{"rope_base": 10000.0, "beta2": 0.95, "weight_decay": 0.038, "decay_shape": "linear"}
Each number is 128 + 24 x the weight over its row's rms, rounded and kept within 0 to 255. Layers, rows and columns count from 0. The size above them is the row's rms in percent of the matrix's.

# layer 6 attention value, 32x128, rms 0.209, rows 0-31, columns 0-127
size [ 97  98  94 104 111  96  97 102  98  99 104  99 101  88 101  97 102 108 105 109 100  98 106 101 100  98  96  95  94 103 100  98]
[[135 122 122 119 111 116 172 180 120 137 177 146 129 125 139 130 110 128 116  76 130 137 122 126 102 147 180 129 137 127 135  76 109 129 153 150 113 148 134 154 136 104 157 138 157  98 115 117 108 127  95 175 113 134  91 113 179 132 102 147 134 124 140 109 105  96  92  94 183 174 105 138 116 150 129 135 114 140 101 131 160 101 126 139 135  92 161 105 119 112 117 149 142 106 130 106 186 132 111 120 136  80 151  93 143 138 143 116  97 126 111 106 104 140 140 108 141 190 138 126 162 104 152 115 125  86 104 150]
 [166 176 188 115 130 106 154  92 106 140 169 123 157 149 128 163 168 131 141  99 108 118 116 140 127 117 142 116  82 134 104 100 147 152 105 136 123 109 113 155 106 145 157 103 139 134 167 102 115 144 117  93 114 127 122 116 137 154 149 121 102 163  96 130 116 115 101 135  96 102 133  87 108 122 160 102  86 138 174 117 130 114 145 129 114 146 151 104 140 107 140 159 107 140 157 129  54 167 143 139 141 142  93 137 148 113 119 164 116 131 135 114 128 132 100 147  98 177 108 138 148 114 111 149  97  95  97 159]
 [127  97 111 136 119 123 108 168 135 121 141 146  99 116 117 102 156  91 149 118 115 146 158 133  99 104 137 156 129 111 106 137 159 112 155 178 146 136 172 126 127 148  87  92 126  89 134  90 110 139 122 134 133  86 158 137 127 140  93 133 161 125 192 114 154 179 131  84 108 122 107 151 122 134 100 164 165 153 146 124  93 128 134 116 137 107 115 131 160 151 113 113 160  95  87 108 138 149 121 105 123 149  71  98 108 106 140 149  95 152 112 142  91 106 163 106  84 111 134 101 116 141 119 133 146 143 145 159]
 [132 117 116  97 169 107 167 129 101 123 119 106 119 120 142 146 132 132 113 109 139 123 156 164  96 106 126 156 142 128 156  72 139 126 141 116  98 166 146 122 135 147 187 134 109 164 134 128 147 106 129 147 148 108 120 123 114  68  98 154 156 159 101 124 107 153 135 169 135 152 139  96 112 120 121 100 125 116 127 145 129 161 118 142 121 168 134 136 129 118 135 138 129 139  74 115 141 156 155 148 138 146 151 163 106 104 140  92 114 153 104  46 125 111 123 122 147 110 134  91 162 110  72 177 159 113 118 107]
 [152 131 127 127 143 153 125 117 155 109 133 137  85  61 149  90 107  95 118  97 122 135 160 126 142 121 129 123 129 133 106 158 146 155 158 142  98 116 124 148 118 172 117 103 120  77  93 135 138 107 141 159 155  99 165 105 115 133 135 136 128 120 172 133 149 102 165  99 115 151 151 150 135 131 109 198 122 182 121 127 151  94 119 133 133 134 153 157 120 127 125 117 165 127 134 150 140  48 100 103 111 121 143  94 123 106 156 123 139 167 112 100 147 144  97 145 119 152 109 147 136  94 139 119 128 132  80 143]
 [ 93 159 156 191 102  96 159 131 134 119 128  97 125 191 142 143 152 116 154 159 115 119 105 128 128 134 126 150 104 169 136 155  88 138 124  99  99 119 118 138  97 159 155 122 148 138 138 144 109 132 127  54 126 148 108  95 126 143 102 129  79 135 154 150 114 112 118 124 145 118 105 153 120 125 122 122 109 107 133 118 146 152 110 113 135 152  84 103 190 150 117 151  96 122  85 136 114 108 133  94 144 113 131 138 125 131  85 131 133 115 123 118 157 117 144  68 110 138 102 124 139  97 126 185 167 127 132 110]
 [156 139 174 117 146  61 114 174 118 141 116 127 130 117 154 154  88 123 140 108 118 114 109 114 138 119  96 147 122 134 112 129  90 145 159 144 146 133 121  53 126 136 107 187 114 151 126 139 107 161 108 135 146 152 129 129 158 153 159 113 120 143  97 133 149 139  89 130  97  84 124 136 162 165 112  65 100 136 150 100 120 173 135 147 115 121 168 109 117 109 152 177 111  99 172 110 134 123 142 147 115 111 149 124 111 130 122 116 158 117 116 111 154 120 148  95 112 133 115  89 120 141 147 150 157  97 122 133]
 [140 133 112 132  73 120 152 127 153 116 129 136 172 143 171  56  98 150 119  97 139 136 143  80 117 132 129 112 155  89 115 157 171 163 127  80  98 174 119 114 109 120 140 143 134 110 148 144  88 103 112 134 149 152 158  93 121 143 134  96 118 122  97 169 126 112 134 120 116 148 140 157  97 163 137 197  85 118  97 125 155 125 117 143 119 124 121 103 132 116 145 146  89 106  96 137 125 173 106 123 141 134 112 101 123 158 165 114  83 130 151 110 113 120 116 147  83 128 125 141 113 111 133 138 120 129 140 135]
 [105  91 131  97 158  99 123 137 107 197 110 107 117 156 125 127 132 152 159 134 133 112 158 128 149 141  90 158 160  97 158 136 121 113 115 149 141  72 124 171 143 123 132 139 141 141 144 156 106 130 119 113 107 137 118 141 145  66 135 167 142 144  79 108 131 130  81 183 149 134 112 124  99 126 107 158 141  93  97 126 126  96 136 134 132 140 131  97 158 134 174 132  82 108 146 147  97 108 149 131 107 108  75 138 159 122 130 155 129 147 116 124 130 146 177 155 129  91 128 147 138 113  98 150 140 117 138 102]
 [122  87  79  94 117 142  98 125 104 167 117 126 164 115 141 144  60 100 177 150 176 116 117 144 117 184 118 120  99 129 122 111 139 104 113 120 129 132 136  56 130 156 109 157  98 143 154 123 137 120 133 144 116 115  96 114 141 132 145 145  84 111 106 127 151 154 101 120 158 154 121 152  98 113 147 121 151 123 109 193 108 160 102 138 139 127 125 125 141 108 109 130 108 122 151 144 132 122 138  97 151  95 110 136 136 115 166 130 144 132  83 126 123 116 114 161 107 109 142  89 175  78 136 125 104 133 106 129]
 [121 160 153 144 161 108 146 138 121  88 120 137 150 141 136 167 159 140 135  92 142 124  91 105 154  98 106 111  84 151 104 150 137 183 127 153 123 129 131 163 141 134 117 130 138 161 146 132 105 107  84 113 106 159 143 124 148 115 118 157 143 144 147 116  89 144 151 148 150 126 122 161 109 153 131 140 136 116  98 130 175 136  96 115  94 149 105 120 182 105 107 149 106 120 145 122  98 157 108 180  92 117 169 135 102 111 166 123 111 157 155 108 139 130 101 124 116 154 128 146 102 120  84 200  99 121 140 112]
 [130 121 110 121 124 146 115 108  98 104 150 140 160 167 169 123 138 130 164 146 136 105 117 166  94 128 144 140 115 142 166 146 121 104  83 161 138 149 110 130 121 121  96 149 150 105 108 119 107 106 116 122 165 166 177 172 106 163 106 100 130 108 132 146 105  87 142 145 113 142 153 146  85 156 119 142 117 131 158 142 116 154 109  94 146  70 115 122 128 146 137  89 148  93 159 111 112 116 106 118 128 124  77 114 162 131 117  80 190 156 131 119 145 122 120 116 112 149  73 117 143 134 145 156 144 165 137 136]
 [115 132 118 108 124 119 161 121  94 146 136 148 113 149 128 125 105 153 128 105 124 160 150 133 144 122 109 149 103 141 112  93 128 123 142  98 136 148 125 125 132 119 105 143 119 123 142 111  97 172 147 152 157  95 101 103 137 167 173 133 108 135 134 131 143 176 124 157 143 101 190 120  64 119 117 127 132 121 135 177  92 135 104 136 156 126 142  97 101  97 122 134 140 126 128 117 174 112 187 124 113 146 133 122  77 163 179 111 101 141 114 109 165 166 177 107 124 107 136 140 112  89 146 105 124  73 146 114]
 [113 131 119 120 149 118  85 128 126  88 143 102 129  95 169 129 155 137 118 106 152 190 110 116 119 150 169 111 161 133 107 140 123 116 151 107 112 106 136 148 119 170 120 110 139  91 103 134 167 150 100  94 148 126 104 145 130 103  92 139 154 167 118 114 104 125 153 147 145 144 174 155  88 118 141 158 120  97 146 145  75  94  84  69  93 127 160 119 157 125 104 134 130 155 132 135 110 124 112 121 116 118 150 136 122 143 166 124 113 111 160 167  95 119 120 110 183 164 126 120 143 138 109 119 162  99 108 126]
 [108 123  97 118 143  88 111 143  96 130 147 118 145 120 147 192 123 140 124 134 134 174 162 131 156 135  99 121 162 122 144 123 118  75 122  90 127 105 112 128 132 114 115 123  83 164 133 114 134 117  97 163 119  57 148 127 103 108 178 136 111 111 127 123 128 136 109 105 116 148 158  99 134 152 117 101 150 111 128 104  97 183 143 138 133 107  86  94 192  98 161 120  84 126 152 144 156 117 142 168 144 130 136 155 129 158 122 131 108 105 135 102 111 154 146 119 128 145 106 127 129 102 173 133 159 102 121 142]
 [144 159 153 135 108 153  93  98 111 140  98 104 117 147 121 142  99 147 154 151 116 141 126 125 101 113 113 143 126 156 127 134 115 124  95 127 170 149 112  67 205  95 140 126 135 142 118 132 124 133 114 177 150 159 120 117  73 123 122 117 147 140 127 151 123 114 141 118 126 113 131 104 150 155 182 162 116 183 143 149 155 119 143 114 134 117 101  74 125 152 130 123 109 133 130 131 109 138 126 160 145 137 133 143 177 142 153 113 124 142 122 113  81 155 102 144 123 187  81 180 116 115 127 122  96 138 106  96]
 [122  68 135 136 106 126 101 138 140 122 108 133 113 126 175 147 127  77 111  75  98 130  91  78 148 145 188 124 119 128  94 129 154 135  83 146 113 125 155 152 120 119 124 174 131 109 117 148 144 122 103 125 117 141 159 144 116 124 162 115 141 108 175 153 111 110 120 120 142 157 139 121 130 178 101  96 140 114 125 146 139 107 111 100 127 154 163  91 110 139 138 135  97  92 183 159 135 130 110 131 159 137  93 147 123 122 100 131 102 150  99 107 183 126 130 145 142 117 107 111 117 104 139 147 142 170 153  98]
 [ 95 132 130 133 138 107 182 138 123 133 151 186 126 126 137 139 156 133  98 159 117 125 113 125 100  90 111 129 125 159 116 118 126 120 116 141 134 128 112 132  78 112 127 158 133 137 117  95 140 131 121 163 138  77 140 141 138 164  94 143 113 132 144 135 156 120 153 128  91 176 146 121 115  85 176 141 170 143 135 127 149 108 159  92  71 162 122 139 131 128 102 162 134 118 123 141 175 119 151 101 147 148 117  86 104 124 122 162 130 164 114 160 170 109 134  91 132 135  97  82  95 160 137 112 146 102 151  88]
 [111 127 107 111 145 127 155 150  76 167 171  65 107  95 120 120 120 167 148  97 140 105 158 143 111 127 169 179 135 125 188 149 123 134 108 121 122 108 126 149  73 108 140  93  89 151 157 104 112  84 112 140 136 188  90 136 135 105 103 130 130 151 125 119 129 122 121 124 118 128  96 136 157 129 128  99 155 125 104 156 159 134 144 130 168 125 125 119 140  98 123 138 102 175 110 132 135 121 135 109 108 192 158 164 124 134 145 121  75 120 142 139 118 154 146 112 127 127 124 106 137 124 143 101 115 144 118 147]
 [137 120 136 133 134 107 192 120 122  92 150 105 127 113 122 106 135 114 151 165 157 157 138 159 145  95 121 123 103 118 143 188 113 124 157 105 135 147 136 141 151  95 136 139 115 179 119 145 133  97 114 130 135 154 119 119 161 168 138 139 117 133  95 117 143 124 108 137 137  94 104  95 131  84 131  92 145 141 111 146 121 145 125 118 164  92 193 159 139  86  93 169 163 125 176 124 115 113 118 157  85 141 173 125 139 135 127 107  84 130 115 119 152 134 119 141 107 175 109 144 128 155 137  88  95 131 101 138]
 [152 126 138 119 147 134 143 131 123 151 171 124 111 136 148 133 129 110 113  81 180  75 143 111 146 172 142 145 120 165 147 130 121 107 140 128 152 114 118  95  86 114 111 112 165 128 117 105 103 148 139  86 141 179 119 132 120 108 118 131  87 136 113 104 118 103  73  79 150 147 123 152 132 138 154  90 117 101 126 133 144 134 102 156  97 112 139 136 113  84 109 110 125 182 122 142 108 193 137 136 132 168  98 137 127 167  98 125 148 133  96 108 116 134 162 159 146 101 139 118 142 146 185 125 144 113 133 104]
 [133 161 112 134 146 100 149 152  89 114 143 122 115 115 135 139 126 106 100  80 185 173 107 131 135 118 101 167  88 125 139 158 132 101 107 134 132 127  91 118 124 125 164 102 143 154 121 118 131 144 156 137 106 159 137 113 167 114 132 156 115 134  79  94 137 124 133 142 159 132  80 103 136 167 117 103 102 101 164 125 171 147 119 171 136 110  98 120  95 132  92 101 139 137 167 101 148  87 124 138 142 114 110 143 102 155 143 130 113  96 137 131 131 152 149 166  98 122 131  94 178 170 144 154 158  94 124 124]
 [116 108 117 159 115 110 149 118 156 125 104 141 132  52 107 111 144 155 136 135 147 141 105  94 153  91 125 144 117 110 126 108 143 133 166 121  89 104 135 129 134 146 131  99 135 114 139 123 148 108  99 134 111 156 108 132  73 116 132 114 139 154 132  88 149 120  70  85 146 151 138 170 126  67 103 112  96 132 126 153  93 123 123 126 156 149 138 145 159 125  94 125 103 115 108 159 161 174  92 101 146 106 120  79 149 159 117 119 167 137 128 139 116 132  91 122 161  94 105 155 124 146 178 139 122 139 115 121]
 [144 113 114 119 118  97 136 141 170 142 137 143  96 115 112 135 107 173 128  70 129 155 115 109 122 140 134 150 136 177  57 102 140 128 106 125 164 137 155 179 122 132 111 137 106 180 139 167  98 133 144 149  89 142 135 107 109  95 114 136 116 145 105 115 134 123 153 147 141  83 104 130  90 116  90 132 139  90 140 147 117 106 173 125 116 120  93 128 119 119 145 106 160 137 128 160 100 147 140 116 148  99 101 167 114 121 124 148 140  82 118 131 114 169  77 113  91 146 176 117 108 110 149 146 143 118 137 133]
 [ 68 104 106 125  77  83 118 122 131 174 107 118 131 117 120 110  91 119 111 112 139 147 122 166 108 147 133 131 192 148 161 136 120 128 168 114  85 176 179 112 138  99 105 130 122 117 117 107  67 104 158 104 110 127  97 133 150 121 145 100  82 103 116 124 107 129  87 144 106 119 120 154 144 133 161  86 117 135 126 135 127 118 117 119 106 141 103 111 150 121 101 147 158 139 103 152 136 112 135 137 135 150 184 161 132 121 130 126 127 177 136 102 147 158 148 107  95 116  99 116 132 128 147 147 166 128 145 124]
 [123 111 147 120  82 141 128 178 121  88 135 137  99 129 132  94 118 117 103 150 124 143 153 156  99 112 155 140 170 156  94 131 146 125 150 161 117  99 147  95 123 149 137 154 181 112 109 102 133 156 127 143 123 121 121 174 123 142  99 112 179  90 114 125 147 150 108 168 135 130 124 103 123 121 126 111 135  77 133 151 152 160 164 137 122 139 125 143 103 133 105  42 139 107 108 127 116  90 133  73  99 145 123 144 114 125  99 122 121 145 165 120 154 117 153 113  96 122 111 146 129 115 137 111 161 144 161 173]
 [131 110 140 129  90 108 123  83  96 142 151 118 147 150 109 151  85 126 109 110 141 168 100 102 147 129 139 140  97 111 149 128 117 127 141 146 158 113  98 129 130 132 151 140 112 135 124 165 118 137  97 109 107  87 148 129 147 186 116 164 122 136 160 121 142 136 128 129 134 160  90 128 135 124 161 141 118  99  99 153 144 143 173 191 128  97 153 118 109 117 126 170  91 127 125 167 131 128 148 141 169 168 107 135 101 161 133  94 187 152 140  99 114 118 139  78 138 109 123  85 107 112 106 149 108  93 138 167]
 [136 102 144 159 129 138 128 125 153 147 160 146 168 118 156 138 139 122  63 112 133 134 147 154  73 133 127 128 117 118  74 160 102 137 138 157 145 108 147 126 120 117 122 161 120 106 146 128 148 116 177 128 106 176 123 124 121  67 146 112 133 138 117 152 111  98 147 113  80 133 154 160 114  92 139 117 110 154 129 161  92 152 163 148 167 126 120 140  88 126 134  93  92 149 131  98 121 130 114 107 124 122 139 132 179  89  89 122 130 102 142 102 133 139 139 108 145 127  83 121 158 171  90  87 147 134 129 122]
 [120 130 111 152 154 139 189 148 129 161 160  88  84 106 126 135 141  94 151 130 127 119 120 116 117 128  86 158 119 113 131 133 144 113 162  97 123 180 103 183 118 123  85 119 130 114  93 104 111 109 135 143 109 144 106 163 133 114 140 132 123 103 169 147 109 144 144 114 147 127 114 171  83 104 153 126 120 154 166 141 106 122 106 116 114 173 178 102 145 125 152 114 166 114 145  96 124 123  73 115 150 122  84 107 132 167 117 148 134 159 153 136 116 113 123 109 168 120 133 120 133 134 124  84 149 165 105 156]
 [102 130 132 121 140 120 188 166 104 151 129  92 148 174 113 118 105 153 154 118 135  92 141 139 131 148 127 111 129 167 133 137 108 136 115 143 122 108 135 128 100 133 186 145  90 121 136 118 176 130 127 112 156  81 122 105 120 121 134  92 104 104 102 120 107 111 122  74  87 123 136 149 156 121 125 121  64 165 120  79 161 117 128 157 160 159 126 124 154 101 108 164  89 146 119 165 142 142  99 154  98 135  78 122  90 134 127 146 181 136 129  77 148 127 122 134 138 127 122 144 133 138 107 128 128 111 122 125]
 [159 142 125 132 162 195 105 104 135 161 127 110 112 114 129  57 135 105 125 110 139 119 156 149 100 121 129 138  96 122 100 148 141 136 116 144 119 146 103  95 133 110 115 147 127 124 120 104  95 130 118 168 137  98 121 128 140  99 117 133 130 151 148 128 157  95 148 128 142 124 173 134 150 131 171 147 172  96 127 109  76 175 103 126 149  80 109 135 166 109 131 120 124 126 110 142 174 106 127  98 150 138 119  88 107 131 108 128  99 152 155 125  86 125 124 125 156 169 102 112 147 156 111  91 120 188 159 120]
 [151 167 107 135  96 106 160 122 119 141 113 114 137 106 175 107 171 113 141  94 118 107 139 120 113 116 163 161 153 135 105 132 114 151 174 110 146 155 129 134  88 141 132 165 113 104 139 121 130 107 132 131 142 184  93 143  99 113 110  94 171 124 157 139 138 162 142 161 101 135 110 118 128 140 140 139 122 122  75 100 162 148 128 123 128  95 151 129 118 150 153 116 112 128 170 165 121 126 126 123 111  98 140 153 146 139 137 128  85 121 162  72  82 153 118 155  93 133 129 148 129 160 105 162  76  85 146 126]]